{"d_model": 256, "norm": "layernorm", "norm_eps": 1e-05, "bias": "none", "init": "normal", "init_std_o": 0.00332, "weight_decay": 0.05, "train_tokens": 496600000, "dataset": "wikipedia_en"}
Each number is 50 + 10 x the weight over its row's rms, rounded and kept within 0 to 99. Layers, rows and columns count from 0. The size before them is the row's rms in percent of the matrix's.

# up: layer 9 MLP up, 1024x256, rms 0.0762, rows 900-952, columns 128-191
# down: layer 9 MLP down (transposed), 1024x256, rms 0.0598, rows 900-951, columns 128-191
up900 013:58 50 55 41 64 50 40 39 47 49 59 59 39 68 49 51 30 55 62 45 51 62 62 63 51 53 65 55 39 47 62 64 47 52 48 72 63 47 62 62 40 40 45 50 37 51 48 59 55 60 64 57 39 63 59 52 50 54 50 57 51 40 43 48
down900 006:38 45 43 56 59 48 69 52 50 39 55 19 39 60 57 33 46 43 58 65 36 45 56 59 28 40 48 30 37 51 50 35 45 64 53 46 53 59 57 25 59 53 55 60 50 52 55 60 55 56 53 55 51 49 58 57 55 48 76 43 46 46 45 39
up901 013:45 53 52 74 44 56 45 42 50 55 49 49 44 64 49 50 73 60 39 51 54 71 45 41 46 58 61 57 52 42 43 48 60 75 55 35 37 43 46 38 61 79 49 40 31 50 30 60 40 41 41 36 54 44 48 57 69 43 60 62 45 63 55 61
down901 005:45 65 48 61 65 40 56 48 61 49 59 46 54 51 72 52 54 55 43 54 64 62 52 43 51 61 44 53 40 43 43 68 52 57 34 60 55 56 43 52 61 36 47 37 41 43 42 54 57 41 60 80 59 67 34 52 32 61 37 39 61 50 46 31
up902 012:47 44 60 35 46 37 61 55 53 62 54 62 46 54 51 49 43 59 34 49 51 54 51 57 64 62 79 54 43 45 49 37 55 47 53 22 33 61 57 58 46 46 53 51 57 30 50 48 57 71 43 44 37 52 44 44 41 60 49 42 57 60 58 60
down902 005:63 48 54 43 47 48 75 24 57 48 43 62 46 47 54 62 40 61 71 47 43 46 75 53 71 49 59 53 34 60 67 38 40 62 57 44 51 51 58 57 46 55 51 46 51 51 70 36 60 42 46 51 32 54 55 39 56 33 48 53 51 46 40 54
up903 110:53 41 45 38 50 44 43 48 58 43 62 49 45 30 51 39 63 55 44 45 62 32 57 35 40 62 48 57 56 61 49 61 64 57 60 53 53 49 53 46 60 42 41 46 50 55 41 33 30 47 51 49 54 54 51 64 56 45 33 43 31 49 46 47
down903 112:62 61 48 36 56 55 62 43 43 43 39 55 46 40 59 49 51 56 35 52 66 42 61 62 41 52 47 69 53 53 43 42 60 57 47 50 53 46 32 58 44 68 58 39 66 40 54 40 52 58 56 41 45 28 55 47 49 56 56 61 37 48 63 53
up904 111:59 33 45 41 28 52 47 51 43 55 53 46 52 51 48 48 39 68 67 54 49 55 48 62 57 44 53 52 53 52 58 35 51 58 52 54 45 47 72 49 47 37 37 50 40 42 66 53 50 52 59 49 49 54 66 46 42 57 69 50 65 39 41 62
down904 115:43 60 46 53 45 37 46 43 66 57 50 38 50 62 64 43 62 51 50 44 33 59 61 35 60 63 50 54 44 48 58 43 52 36 64 56 57 32 43 46 49 49 44 57 64 51 44 25 69 49 43 62 50 51 34 39 52 63 43 46 56 71 57 39
up905 011:36 38 41 64 41 53 64 61 37 55 73 54 53 51 55 39 44 46 43 49 41 36 38 46 38 54 43 54 40 77 53 47 59 54 31 64 53 61 48 40 51 52 61 52 64 36 45 33 58 53 52 51 31 53 51 52 51 48 49 46 50 59 52 53
down905 005:60 65 54 48 38 43 52 37 48 55 48 46 51 39 44 55 29 42 59 29 52 36 73 56 41 52 55 48 41 61 62 59 51 30 43 60 54 45 38 58 57 65 56 44 37 42 77 60 57 46 46 27 45 67 47 62 51 35 55 49 38 46 45 39
up906 121:47 28 40 35 51 39 54 65 54 67 47 38 32 32 61 58 62 69 69 34 41 47 35 29 55 39 48 48 64 58 66 42 49 58 48 58 51 40 45 58 45 47 45 27 49 51 40 50 45 63 59 61 33 47 46 45 54 48 50 46 56 48 58 51
down906 125:51 59 45 53 51 47 52 43 44 46 57 40 63 55 58 21 52 47 42 51 54 57 44 45 39 51 53 60 23 37 46 35 63 46 53 54 45 63 62 44 53 46 66 60 55 58 48 69 38 50 63 54 70 51 75 51 38 30 46 66 50 46 61 49
up907 112:58 53 56 54 65 43 45 45 45 44 57 42 54 37 33 44 53 41 48 59 67 55 60 49 43 61 55 55 59 48 49 62 46 78 48 60 55 64 52 38 39 61 44 49 35 49 52 48 52 62 38 42 49 50 50 58 64 52 45 46 49 56 56 54
down907 121:41 62 44 48 42 51 46 59 47 57 45 38 56 45 48 40 33 47 48 64 40 46 42 36 46 55 45 48 36 51 64 51 41 42 48 50 58 45 41 52 54 39 57 57 54 50 58 46 48 42 62 57 52 40 53 39 45 42 44 54 46 28 52 27
up908 109:42 71 59 49 57 62 30 44 52 48 69 48 47 50 51 48 38 47 44 47 56 48 59 53 67 47 47 42 60 44 35 52 49 49 48 60 48 61 51 59 50 54 35 47 50 50 67 64 49 49 57 60 58 38 58 39 46 40 46 54 41 45 56 49
down908 120:65 35 43 69 35 53 66 28 51 41 49 63 56 52 63 51 40 55 47 47 53 52 57 49 37 47 46 44 52 52 47 30 59 46 34 54 59 34 53 38 51 59 55 34 41 52 42 46 42 63 44 54 38 53 69 75 54 57 66 40 44 47 48 62
up909 009:43 58 46 58 40 41 61 43 60 35 78 43 43 61 45 49 48 68 53 33 45 60 47 64 57 55 57 61 39 38 50 50 40 71 45 62 39 56 34 37 53 53 55 49 50 45 43 40 48 71 42 41 43 58 56 37 51 75 55 52 53 69 53 58
down909 004:62 56 73 57 69 52 40 44 52 46 46 69 43 57 59 49 44 47 45 57 63 53 52 35 48 60 48 61 55 54 33 48 41 57 40 40 47 61 46 63 56 49 56 40 37 55 49 42 56 37 47 63 47 38 79 65 32 62 49 62 55 58 42 57
up910 011:40 47 40 53 40 53 46 53 34 42 34 50 59 42 36 51 51 34 42 58 49 65 40 54 45 44 52 40 42 63 57 40 62 57 45 58 29 57 59 59 40 42 50 47 58 28 48 57 46 56 41 39 37 50 49 56 60 45 60 21 51 56 43 63
down910 004:58 52 54 67 49 42 49 57 42 51 42 30 54 33 50 64 47 59 31 51 48 56 46 48 47 58 58 47 34 33 53 54 33 50 55 56 61 31 51 36 53 64 63 60 64 23 70 66 49 56 36 40 41 58 51 40 52 48 53 48 55 66 53 38
up911 144:67 59 68 52 60 48 38 48 41 52 67 36 77 51 73 36 44 59 41 54 58 41 44 54 55 46 53 42 50 59 58 69 57 57 63 53 56 62 49 36 47 47 51 45 47 67 45 56 39 53 32 37 34 56 58 40 47 45 45 54 40 33 45 45
down911 158:38 48 57 47 50 51 65 57 51 47 34 40 54 42 41 62 59 42 33 44 46 45 55 46 46 49 49 53 23 55 45 66 64 59 55 48 43 35 55 30 51 65 40 52 45 51 56 36 46 42 54 51 46 36 60 39 34 26 42 37 41 69 53 63
up912 013:35 40 46 62 52 51 33 69 63 59 48 46 42 39 44 51 56 34 58 34 42 58 42 48 32 48 31 36 74 53 52 46 54 43 48 46 36 54 43 59 67 50 52 32 53 35 49 44 49 34 57 45 58 47 45 55 62 42 52 61 40 48 54 61
down912 005:52 39 33 46 63 68 38 62 50 48 59 25 47 33 56 52 46 64 60 43 58 45 30 51 48 45 54 52 23 33 51 70 54 43 67 58 69 36 42 57 37 42 59 27 41 59 56 45 55 52 52 35 56 54 47 52 57 51 48 41 42 57 45 41
up913 129:51 73 37 51 64 67 62 44 48 46 75 50 57 47 50 38 39 58 43 54 65 45 53 58 62 54 49 44 70 46 53 40 43 61 55 53 57 63 48 59 59 47 55 31 44 52 63 46 30 52 43 43 69 45 41 48 48 36 60 48 49 61 45 39
down913 142:35 43 61 60 55 60 63 58 68 45 33 46 52 58 72 68 44 53 63 47 54 62 47 40 41 47 47 56 31 70 34 38 70 63 51 47 56 40 55 31 46 57 54 53 56 51 47 59 59 60 51 51 50 64 58 52 53 41 44 48 42 50 59 52
up914 009:53 67 45 51 54 52 38 39 50 66 44 50 48 50 57 53 50 53 58 45 63 52 55 57 45 61 69 50 53 50 55 56 37 41 49 30 87 57 60 50 46 54 44 62 40 58 48 53 52 66 52 46 42 44 53 50 54 55 49 49 55 62 52 62
down914 005:48 59 37 55 54 51 52 49 49 49 45 68 61 54 66 55 50 52 31 51 37 44 52 44 38 30 49 49 33 40 66 36 54 62 40 39 45 40 51 54 50 48 48 43 41 62 35 44 40 57 50 56 66 44 44 37 47 43 61 49 63 57 53 46
up915 106:47 52 52 34 53 52 53 47 41 50 56 46 41 51 67 40 48 57 48 50 53 44 53 58 55 50 34 68 60 36 49 42 50 42 42 86 34 65 45 43 45 52 56 47 44 28 62 48 44 63 42 48 57 51 64 32 65 42 41 47 51 43 35 50
down915 098:43 28 44 34 68 49 39 54 59 59 44 99 61 46 46 46 53 65 57 68 55 50 40 44 56 54 26 41 48 48 49 33 50 56 51 62 43 68 48 49 51 34 52 39 56 34 66 51 48 61 45 49 36 49 60 53 34 52 49 52 42 64 44 53
up916 107:52 60 67 42 57 54 50 47 60 42 49 45 45 31 64 45 66 37 47 41 70 43 38 46 43 49 48 53 62 46 56 43 63 52 42 52 43 46 30 65 49 53 37 32 55 53 46 60 46 55 56 67 32 36 50 50 52 56 44 49 55 56 56 56
down916 106:42 34 48 51 47 54 46 64 51 77 44 40 57 35 66 59 44 41 56 44 46 46 44 49 29 46 46 41 36 43 61 49 36 59 42 47 53 62 41 51 43 59 42 62 47 36 33 35 64 46 44 62 42 63 56 53 32 44 51 46 56 58 65 40
up917 108:43 33 39 43 35 51 48 45 38 37 45 45 40 54 56 46 55 51 50 46 52 61 55 51 51 42 61 59 60 41 66 33 80 37 55 47 59 39 44 48 61 38 39 28 51 51 55 45 56 57 57 53 57 54 69 53 65 44 53 46 51 45 39 52
down917 105:57 54 46 56 53 34 45 46 54 40 39 54 60 48 49 53 49 69 42 53 30 47 60 42 40 18 48 56 55 41 36 45 69 61 71 57 44 23 59 57 60 50 55 66 53 56 61 49 46 48 44 53 59 53 57 42 46 76 49 43 44 67 54 42
up918 009:61 63 49 32 49 52 39 38 50 45 71 48 58 51 45 50 48 53 43 46 38 55 41 70 61 45 00 50 49 38 45 41 48 53 54 54 41 53 37 35 41 39 50 63 42 35 50 53 47 60 55 56 28 48 50 49 48 59 60 45 55 80 42 36
down918 004:55 44 65 60 74 57 47 46 50 55 44 56 32 49 50 48 62 58 41 64 56 51 50 42 52 51 40 33 45 36 51 32 39 70 50 50 53 63 69 42 66 58 54 43 53 43 52 46 40 64 33 61 54 33 47 42 46 54 56 47 41 60 55 49
up919 119:39 52 56 58 59 64 53 52 45 58 49 42 34 46 54 53 35 30 39 74 44 56 61 58 54 63 50 54 66 55 40 57 59 38 52 54 57 55 51 73 56 63 53 51 46 45 58 62 36 63 46 43 51 46 57 44 46 62 54 50 45 37 45 47
down919 105:42 68 59 33 63 34 53 49 32 55 51 58 32 40 74 40 42 53 43 61 59 48 59 46 49 32 44 45 54 66 41 68 36 41 56 53 59 41 48 45 43 35 59 30 59 47 48 67 50 45 45 55 46 47 44 64 48 55 58 65 67 41 49 40
up920 119:45 28 52 47 47 36 47 54 73 58 61 50 34 38 63 52 44 46 69 48 60 63 61 52 61 50 50 59 47 61 51 37 69 52 48 64 59 59 34 52 45 58 53 45 58 46 56 59 52 66 63 48 48 60 65 47 68 41 49 53 58 52 47 59
down920 126:51 69 49 33 53 27 48 28 52 43 51 56 54 43 51 52 49 71 48 48 55 45 48 53 36 35 50 53 53 49 48 53 44 54 46 63 48 48 57 58 46 55 62 51 49 37 45 43 45 46 38 44 48 62 33 76 48 54 51 50 41 37 56 39
up921 097:71 43 51 46 46 43 60 68 67 49 55 48 42 23 37 50 56 33 63 56 48 45 43 44 51 43 56 49 46 50 53 50 40 52 57 62 63 53 49 57 44 72 49 65 27 41 44 43 26 60 35 49 55 63 54 57 54 65 68 43 24 39 62 47
down921 076:43 55 52 36 67 65 41 32 48 54 52 72 59 75 68 31 42 62 39 44 55 54 44 46 50 48 40 47 42 50 32 27 50 44 60 43 37 35 45 46 50 48 35 51 59 51 64 50 62 59 71 49 59 48 57 52 63 39 51 63 64 61 40 40
up922 013:56 47 64 35 63 54 59 39 54 61 68 62 42 60 56 45 53 61 49 43 45 56 45 58 55 54 77 49 50 44 31 59 59 63 51 68 33 53 46 53 55 60 55 39 44 54 37 54 48 67 62 61 41 51 57 56 51 42 57 41 56 53 50 48
down922 006:50 60 42 52 47 47 54 28 56 33 40 18 30 59 42 39 61 46 62 48 34 47 64 57 53 44 46 29 52 50 47 46 40 58 30 60 52 63 59 40 42 43 48 38 46 54 40 62 55 46 38 55 59 53 49 50 51 58 62 55 45 32 41 45
up923 009:44 41 58 56 69 50 51 41 57 57 64 48 43 60 66 38 47 50 53 55 50 65 50 46 50 57 42 48 53 43 29 60 39 53 49 56 37 45 40 50 53 54 52 25 30 48 33 51 49 53 52 64 46 49 64 53 38 42 44 61 40 52 62 46
down923 004:59 56 42 43 50 62 51 56 52 42 59 41 40 43 26 29 30 42 68 55 47 39 51 72 34 38 48 41 47 49 54 53 51 60 43 57 41 63 54 51 39 44 47 42 45 57 33 53 50 47 57 44 57 49 47 52 51 55 58 52 37 43 49 53
up924 015:49 48 53 43 46 36 39 53 64 62 61 46 37 58 51 55 64 59 52 38 51 45 45 58 43 70 28 53 56 46 44 45 41 47 39 43 45 51 38 41 56 49 53 49 46 50 38 34 58 53 44 43 50 48 57 43 51 66 40 72 50 64 57 59
down924 006:56 53 53 49 72 55 39 54 55 44 56 71 38 53 58 46 40 55 54 44 42 54 53 49 52 38 45 54 36 53 43 62 64 62 50 39 58 61 46 65 63 46 54 38 27 63 46 51 52 40 58 60 55 40 47 62 53 44 58 39 37 52 26 59
up925 113:51 34 46 51 40 52 29 39 63 42 54 48 44 39 39 55 42 60 50 60 53 62 71 49 61 52 59 53 61 73 48 44 49 66 26 57 48 56 71 46 48 35 41 33 51 57 45 44 44 59 60 45 74 49 48 70 63 61 37 33 49 50 50 70
down925 096:37 47 37 40 72 42 43 56 28 53 57 52 68 54 63 62 36 60 56 40 53 49 52 60 44 46 49 58 58 41 57 57 71 42 60 60 47 44 53 57 46 45 35 54 47 40 40 36 53 48 41 72 57 59 40 32 34 65 55 58 38 43 45 32
up926 109:53 60 46 36 43 47 50 48 52 53 53 44 59 30 34 47 38 54 48 51 68 46 35 59 57 51 43 63 72 53 63 34 57 52 38 56 45 60 51 57 36 29 33 42 22 50 54 70 24 50 43 57 55 44 43 42 58 61 52 47 37 37 48 53
down926 088:32 56 43 42 46 58 58 59 43 59 28 81 51 51 64 48 57 57 63 43 52 31 28 42 37 70 50 41 60 49 45 61 67 63 41 43 51 40 55 44 59 43 60 41 47 59 33 35 49 75 56 75 68 47 60 53 37 49 56 71 50 61 65 47
up927 122:47 53 57 35 37 58 28 60 55 44 66 48 84 78 54 46 45 45 41 43 48 53 34 52 51 50 53 57 63 45 52 43 53 50 35 47 51 53 63 51 45 46 39 50 43 47 52 42 27 37 65 49 51 51 54 42 38 49 57 53 55 62 63 33
down927 123:44 47 50 60 64 22 50 50 48 71 39 60 36 31 61 46 54 51 61 52 44 54 32 51 46 52 50 42 24 50 49 57 59 48 56 55 52 44 45 44 54 57 45 62 65 49 38 47 56 60 50 61 64 56 52 73 42 46 35 40 66 55 46 56
up928 012:75 56 52 33 49 54 41 56 56 61 43 61 59 43 39 51 63 62 49 64 44 35 38 59 64 61 75 42 38 38 55 34 46 53 52 51 52 42 40 43 43 35 47 62 66 51 46 44 47 56 48 48 38 44 35 40 45 68 42 39 72 60 42 55
down928 005:42 42 53 60 46 31 53 37 56 44 30 45 46 54 55 57 47 43 54 45 45 53 51 52 63 48 51 48 43 32 56 36 38 40 48 49 50 57 60 50 57 55 58 59 55 46 59 50 39 43 44 48 38 41 44 33 54 40 52 43 27 38 42 53
up929 128:55 49 52 53 32 66 53 56 61 43 66 50 60 39 29 70 40 49 53 59 67 51 51 67 43 66 54 47 60 43 53 35 69 57 63 45 56 58 51 41 40 56 39 48 52 46 39 52 67 57 39 39 39 55 55 47 54 39 51 65 44 60 54 50
down929 138:37 51 47 46 48 36 44 58 47 55 43 52 51 62 50 49 54 51 60 43 44 49 38 54 42 48 52 52 45 59 46 63 49 45 43 48 51 51 42 54 43 41 44 46 64 42 47 48 45 48 38 58 55 58 48 45 56 51 52 51 46 46 58 29
up930 132:67 66 68 44 46 62 57 65 39 65 39 43 76 37 61 34 57 54 42 57 43 42 39 33 49 70 52 59 40 45 52 53 48 64 62 49 59 63 44 43 38 36 44 45 44 41 46 38 36 54 64 41 51 76 51 28 34 46 34 52 55 30 62 32
down930 124:52 47 46 56 52 42 41 33 62 38 72 38 59 31 23 64 48 51 72 55 44 47 60 40 36 52 54 49 64 34 51 68 44 66 44 42 61 43 46 44 46 80 47 72 55 64 56 40 57 57 46 51 66 37 38 47 48 33 66 50 35 62 41 43
up931 128:48 50 65 49 54 53 47 49 42 55 44 43 58 57 45 37 64 56 36 57 41 65 71 57 61 33 53 49 59 44 59 44 46 47 57 57 44 48 24 55 52 52 56 51 54 55 54 45 52 53 49 53 55 41 46 47 36 34 35 61 56 63 46 60
down931 122:34 59 39 60 36 29 60 38 64 57 65 25 49 43 51 44 48 57 62 48 41 52 63 47 46 60 49 55 58 53 55 56 43 46 65 59 54 47 46 48 50 47 46 48 35 63 61 55 50 55 34 44 47 55 48 72 47 35 50 67 31 41 47 45
up932 010:27 55 51 54 59 59 59 33 28 40 63 49 53 44 60 40 34 51 57 59 44 33 55 39 55 44 96 50 36 43 67 49 51 26 62 61 68 44 44 59 41 39 38 58 46 32 52 42 60 63 56 65 55 39 34 50 52 52 52 47 53 37 47 51
down932 004:47 52 45 29 40 48 48 52 26 58 44 51 60 40 54 59 41 49 58 52 59 43 55 58 32 50 50 45 50 57 63 52 52 41 58 49 37 46 60 44 45 50 50 72 53 43 62 44 41 57 53 30 56 40 49 36 65 42 47 48 49 39 53 63
up933 010:53 48 31 71 42 49 55 44 42 52 48 42 54 38 46 40 69 22 44 44 43 43 44 29 53 48 59 41 55 41 34 44 48 53 53 42 38 48 31 36 41 53 54 44 56 43 34 43 54 27 53 32 56 48 51 46 61 43 51 64 50 56 49 51
down933 004:35 61 61 42 43 42 42 52 45 59 51 36 58 36 76 53 57 57 36 49 68 60 34 37 54 70 44 55 48 49 46 49 43 35 54 48 51 60 62 58 42 40 40 40 35 39 59 24 44 59 49 50 55 47 41 37 64 49 27 31 59 56 71 41
up934 108:36 50 55 45 62 62 45 29 41 47 41 51 40 56 53 41 55 40 46 70 53 45 56 53 43 59 48 49 49 66 57 42 60 49 73 53 56 68 51 51 64 47 56 50 40 58 56 38 47 50 43 59 45 24 61 44 61 60 30 64 55 45 41 59
down934 106:48 71 60 58 52 48 48 36 57 43 51 46 43 65 65 54 32 42 51 36 58 75 39 47 39 57 48 51 55 46 61 50 50 53 64 55 26 55 62 44 57 32 53 46 53 37 42 63 52 39 61 53 41 46 48 62 43 40 39 64 58 42 43 70
up935 010:54 57 59 31 53 43 54 51 56 48 62 56 45 49 37 59 36 61 55 38 42 43 48 68 57 41 75 52 60 63 48 51 57 38 49 72 37 50 50 56 39 46 46 45 48 59 63 55 53 68 61 56 38 49 52 47 36 50 53 24 55 58 48 41
down935 004:59 59 49 48 33 39 55 38 56 41 48 37 25 49 56 40 60 61 58 54 26 56 56 50 62 46 50 24 48 59 56 41 47 60 56 64 61 50 60 49 45 48 43 45 59 53 52 38 44 58 41 40 28 50 44 46 58 44 70 46 51 61 62 54
up936 114:56 26 42 56 37 43 45 73 66 40 59 45 63 51 61 38 54 48 55 42 44 57 39 48 67 50 50 73 52 63 48 58 49 47 61 52 50 43 54 59 51 47 67 56 48 49 55 62 48 49 55 51 51 56 48 55 51 43 65 39 38 51 46 43
down936 111:61 51 54 53 47 60 55 53 42 38 45 57 41 55 64 44 37 50 41 41 48 61 65 49 32 39 50 44 40 48 65 44 56 56 54 59 63 35 58 48 73 62 44 30 57 43 59 58 45 36 64 68 38 49 47 54 62 42 31 51 58 49 45 60
up937 112:64 60 51 40 50 73 49 57 54 49 43 46 35 48 49 56 46 54 38 37 35 55 45 52 62 53 46 47 59 63 59 33 49 39 53 55 53 62 50 53 32 39 45 50 33 58 37 56 52 57 51 47 52 44 66 29 69 68 59 37 35 48 49 39
down937 092:34 49 67 48 30 31 33 48 46 61 51 49 57 50 45 43 59 44 48 61 32 41 57 60 47 55 52 51 41 45 41 50 46 76 51 49 63 61 34 68 71 63 40 47 48 54 47 45 47 50 34 61 63 61 42 64 47 42 49 43 64 63 38 49
up938 128:56 45 41 47 44 46 42 68 48 39 47 39 66 68 55 43 68 59 56 44 49 63 44 43 49 58 54 66 47 43 61 49 56 41 70 64 53 68 44 65 54 51 47 22 52 63 42 69 56 56 57 35 41 62 57 61 59 43 54 65 44 43 62 41
down938 133:50 71 49 45 47 58 51 33 31 29 41 49 50 37 57 46 48 58 51 52 51 43 59 63 54 47 49 38 47 60 55 57 36 60 59 58 50 39 45 38 59 59 56 50 46 51 48 27 47 42 36 66 32 54 63 49 54 35 54 42 48 43 50 43
up939 110:37 50 41 30 36 57 54 43 48 65 42 38 67 60 59 57 47 49 53 45 27 40 57 64 72 54 47 53 57 43 40 53 61 37 45 53 47 50 39 77 43 44 68 52 44 42 49 49 63 52 60 51 31 42 52 36 49 50 56 70 30 49 57 39
down939 126:63 38 54 58 56 47 62 57 54 36 48 65 39 46 58 46 45 70 44 52 74 52 47 50 48 46 49 58 58 39 41 29 39 74 27 50 54 65 53 44 55 54 31 39 46 39 75 46 41 58 42 41 55 40 55 46 45 52 57 37 46 47 41 51
up940 008:37 52 38 66 42 55 39 64 58 42 56 45 47 50 46 49 79 42 53 39 37 56 47 45 37 50 32 58 53 55 57 54 42 70 47 73 63 48 59 52 60 38 37 45 53 26 51 55 57 31 58 41 44 39 57 43 51 54 56 57 44 61 55 58
down940 004:50 33 33 68 52 61 33 53 51 56 53 40 52 34 57 50 44 41 34 32 47 46 45 43 21 66 38 62 39 55 44 45 42 58 46 38 63 43 43 43 43 53 51 39 36 54 61 37 53 47 54 47 35 36 47 53 51 59 62 43 55 55 48 56
up941 010:37 55 45 45 49 60 62 48 53 46 75 36 56 52 56 41 53 59 49 40 47 32 55 39 41 46 21 51 45 60 74 42 35 44 44 47 51 56 48 49 53 45 40 68 53 52 60 39 64 60 49 57 42 39 39 41 40 51 48 51 49 28 50 50
down941 005:49 68 45 41 55 48 43 62 36 60 58 84 58 51 53 49 47 45 53 36 46 42 54 62 46 53 50 56 70 52 67 54 47 43 36 44 32 42 39 55 51 65 39 57 44 68 56 34 44 45 56 40 68 41 50 59 58 33 55 57 39 53 52 64
up942 114:59 44 46 44 36 61 37 70 53 54 57 46 65 63 54 38 49 43 34 62 44 53 54 49 49 45 53 57 55 45 54 42 46 55 42 50 52 61 50 57 69 43 47 60 50 61 50 68 32 62 53 56 45 53 39 40 50 39 51 46 48 51 62 39
down942 116:50 55 56 45 60 55 66 31 43 70 34 48 54 64 60 34 62 48 51 41 58 56 32 54 56 51 43 56 73 51 62 49 47 60 29 50 45 58 44 62 32 40 48 72 55 65 46 47 51 31 42 60 72 58 55 68 41 52 32 36 56 43 54 61
up943 112:36 52 40 45 40 65 58 49 26 48 40 39 34 46 50 52 56 51 58 46 56 47 45 70 52 37 44 46 59 59 55 32 57 69 48 57 55 47 42 46 35 43 31 47 39 58 48 53 62 57 28 37 42 40 56 71 71 53 36 42 47 51 29 58
down943 116:68 60 46 52 46 51 45 56 63 44 51 51 47 47 61 47 45 47 42 59 54 66 49 31 51 48 47 51 56 55 62 59 57 47 54 65 62 46 45 49 53 44 49 72 36 51 55 61 51 48 65 62 43 67 53 56 40 49 39 53 41 46 43 39
up944 120:38 55 44 52 50 49 49 59 72 52 50 37 44 48 45 49 51 67 63 48 39 31 65 39 61 58 49 56 45 50 45 41 40 72 44 56 54 63 57 53 62 39 43 57 38 43 38 43 49 44 52 64 46 46 57 48 49 62 48 38 71 75 67 58
down944 114:57 60 54 45 55 41 67 54 36 36 66 61 38 58 39 45 59 52 41 49 60 67 47 53 42 46 52 63 55 27 49 38 47 39 45 43 51 45 55 34 47 36 52 52 63 54 68 64 52 43 55 51 48 55 31 59 57 44 52 39 44 59 42 65
up945 120:53 51 58 54 51 51 51 41 64 65 51 44 62 53 54 39 56 34 24 60 49 53 58 42 46 50 40 61 35 68 62 51 56 60 61 61 45 39 67 47 50 32 62 53 41 53 39 48 39 56 39 43 69 50 61 56 48 47 51 54 42 56 41 52
down945 105:56 44 47 44 41 59 53 63 46 50 46 89 54 43 46 49 32 40 52 53 59 52 63 72 55 54 44 43 37 37 36 40 45 65 51 52 45 62 53 52 30 41 50 60 37 39 51 33 57 60 57 65 51 59 51 46 42 43 43 35 36 49 48 39
up946 111:26 45 61 41 34 55 47 41 50 61 44 45 64 40 42 48 56 62 67 38 70 46 52 59 62 47 52 60 52 43 64 47 68 41 43 53 49 66 30 53 53 49 45 50 55 35 47 53 49 44 61 56 43 48 62 36 42 45 45 48 45 66 49 48
down946 116:55 58 44 51 49 44 66 44 50 60 47 71 42 53 66 42 55 42 36 63 31 51 36 41 36 59 44 46 34 50 56 34 30 62 61 57 38 43 62 23 56 57 56 57 52 48 52 45 48 68 56 52 42 49 54 83 55 49 55 42 62 55 43 35
up947 011:64 46 60 38 41 44 51 51 57 51 49 54 49 60 43 55 47 63 50 41 48 47 50 56 45 43 35 52 61 41 45 53 47 34 61 61 32 61 44 52 60 56 52 64 59 72 54 40 50 64 43 41 55 61 42 56 46 50 60 39 45 52 45 50
down947 005:66 66 59 51 31 49 51 39 69 56 53 59 47 43 57 44 61 66 47 55 39 54 45 48 59 38 57 55 49 62 40 60 57 59 50 49 54 52 51 53 56 38 50 55 61 78 62 51 51 56 39 52 59 51 52 61 41 45 31 66 65 56 51 67
up948 011:58 55 45 48 44 48 27 51 47 61 50 52 49 54 44 50 56 55 46 55 54 52 40 58 58 65 74 49 38 53 51 38 42 51 42 68 81 48 40 40 61 37 52 64 49 43 36 38 50 61 45 42 28 50 42 47 57 66 39 49 57 63 40 62
down948 005:52 50 50 68 63 48 49 47 55 38 41 55 57 60 57 55 46 48 39 45 51 46 66 36 47 29 51 48 25 36 51 42 45 48 35 55 57 61 36 58 72 54 69 48 51 47 46 56 48 48 45 55 64 48 49 42 55 44 66 49 52 48 37 35
up949 121:48 55 60 32 43 61 39 54 58 54 60 46 69 62 53 28 58 61 32 57 49 56 59 47 44 53 50 40 66 69 58 69 34 45 70 47 56 45 56 50 63 22 56 39 18 54 40 50 38 50 35 29 47 44 52 37 60 48 65 52 42 44 61 20
down949 136:73 47 60 51 66 46 48 41 62 47 58 51 34 35 39 56 41 52 48 44 59 61 35 42 37 42 51 65 47 38 29 48 48 27 36 54 56 48 36 61 42 48 43 63 56 41 48 67 34 39 56 71 69 52 52 55 48 62 57 54 69 47 44 54
up950 122:41 74 63 30 48 48 44 39 72 68 56 43 66 51 40 32 54 41 39 59 68 29 46 46 53 75 55 57 56 52 54 61 50 63 40 53 52 50 48 61 45 48 49 59 46 45 41 48 45 49 45 34 52 51 53 39 65 62 34 57 44 56 59 37
down950 122:41 66 52 62 47 51 36 29 54 54 47 48 50 45 51 29 38 32 56 73 39 46 57 48 49 42 52 51 41 48 54 49 48 57 35 61 48 50 33 58 51 52 62 40 50 56 55 39 59 60 52 73 61 39 46 68 51 39 69 45 65 54 44 32
up951 113:41 41 46 44 29 51 51 48 44 48 63 46 34 45 57 28 53 52 45 62 49 56 70 50 51 39 52 48 67 51 52 28 52 61 46 49 52 61 65 38 50 64 49 21 44 55 50 44 40 46 73 48 74 49 40 66 52 48 52 61 62 43 37 69
down951 092:35 54 38 47 45 59 43 28 61 56 51 64 30 33 50 66 41 49 62 43 53 38 56 63 45 56 55 66 41 47 46 41 59 50 46 44 52 41 57 55 58 44 42 54 50 45 52 49 51 51 60 75 41 45 54 59 51 61 49 43 48 53 40 30
up952 120:63 50 52 43 48 36 49 60 39 58 59 46 53 48 67 43 48 54 57 49 52 46 43 48 50 42 45 46 35 53 62 57 41 36 49 56 55 58 45 54 44 45 48 43 39 50 45 58 48 66 60 50 48 50 56 46 49 44 63 47 41 46 62 49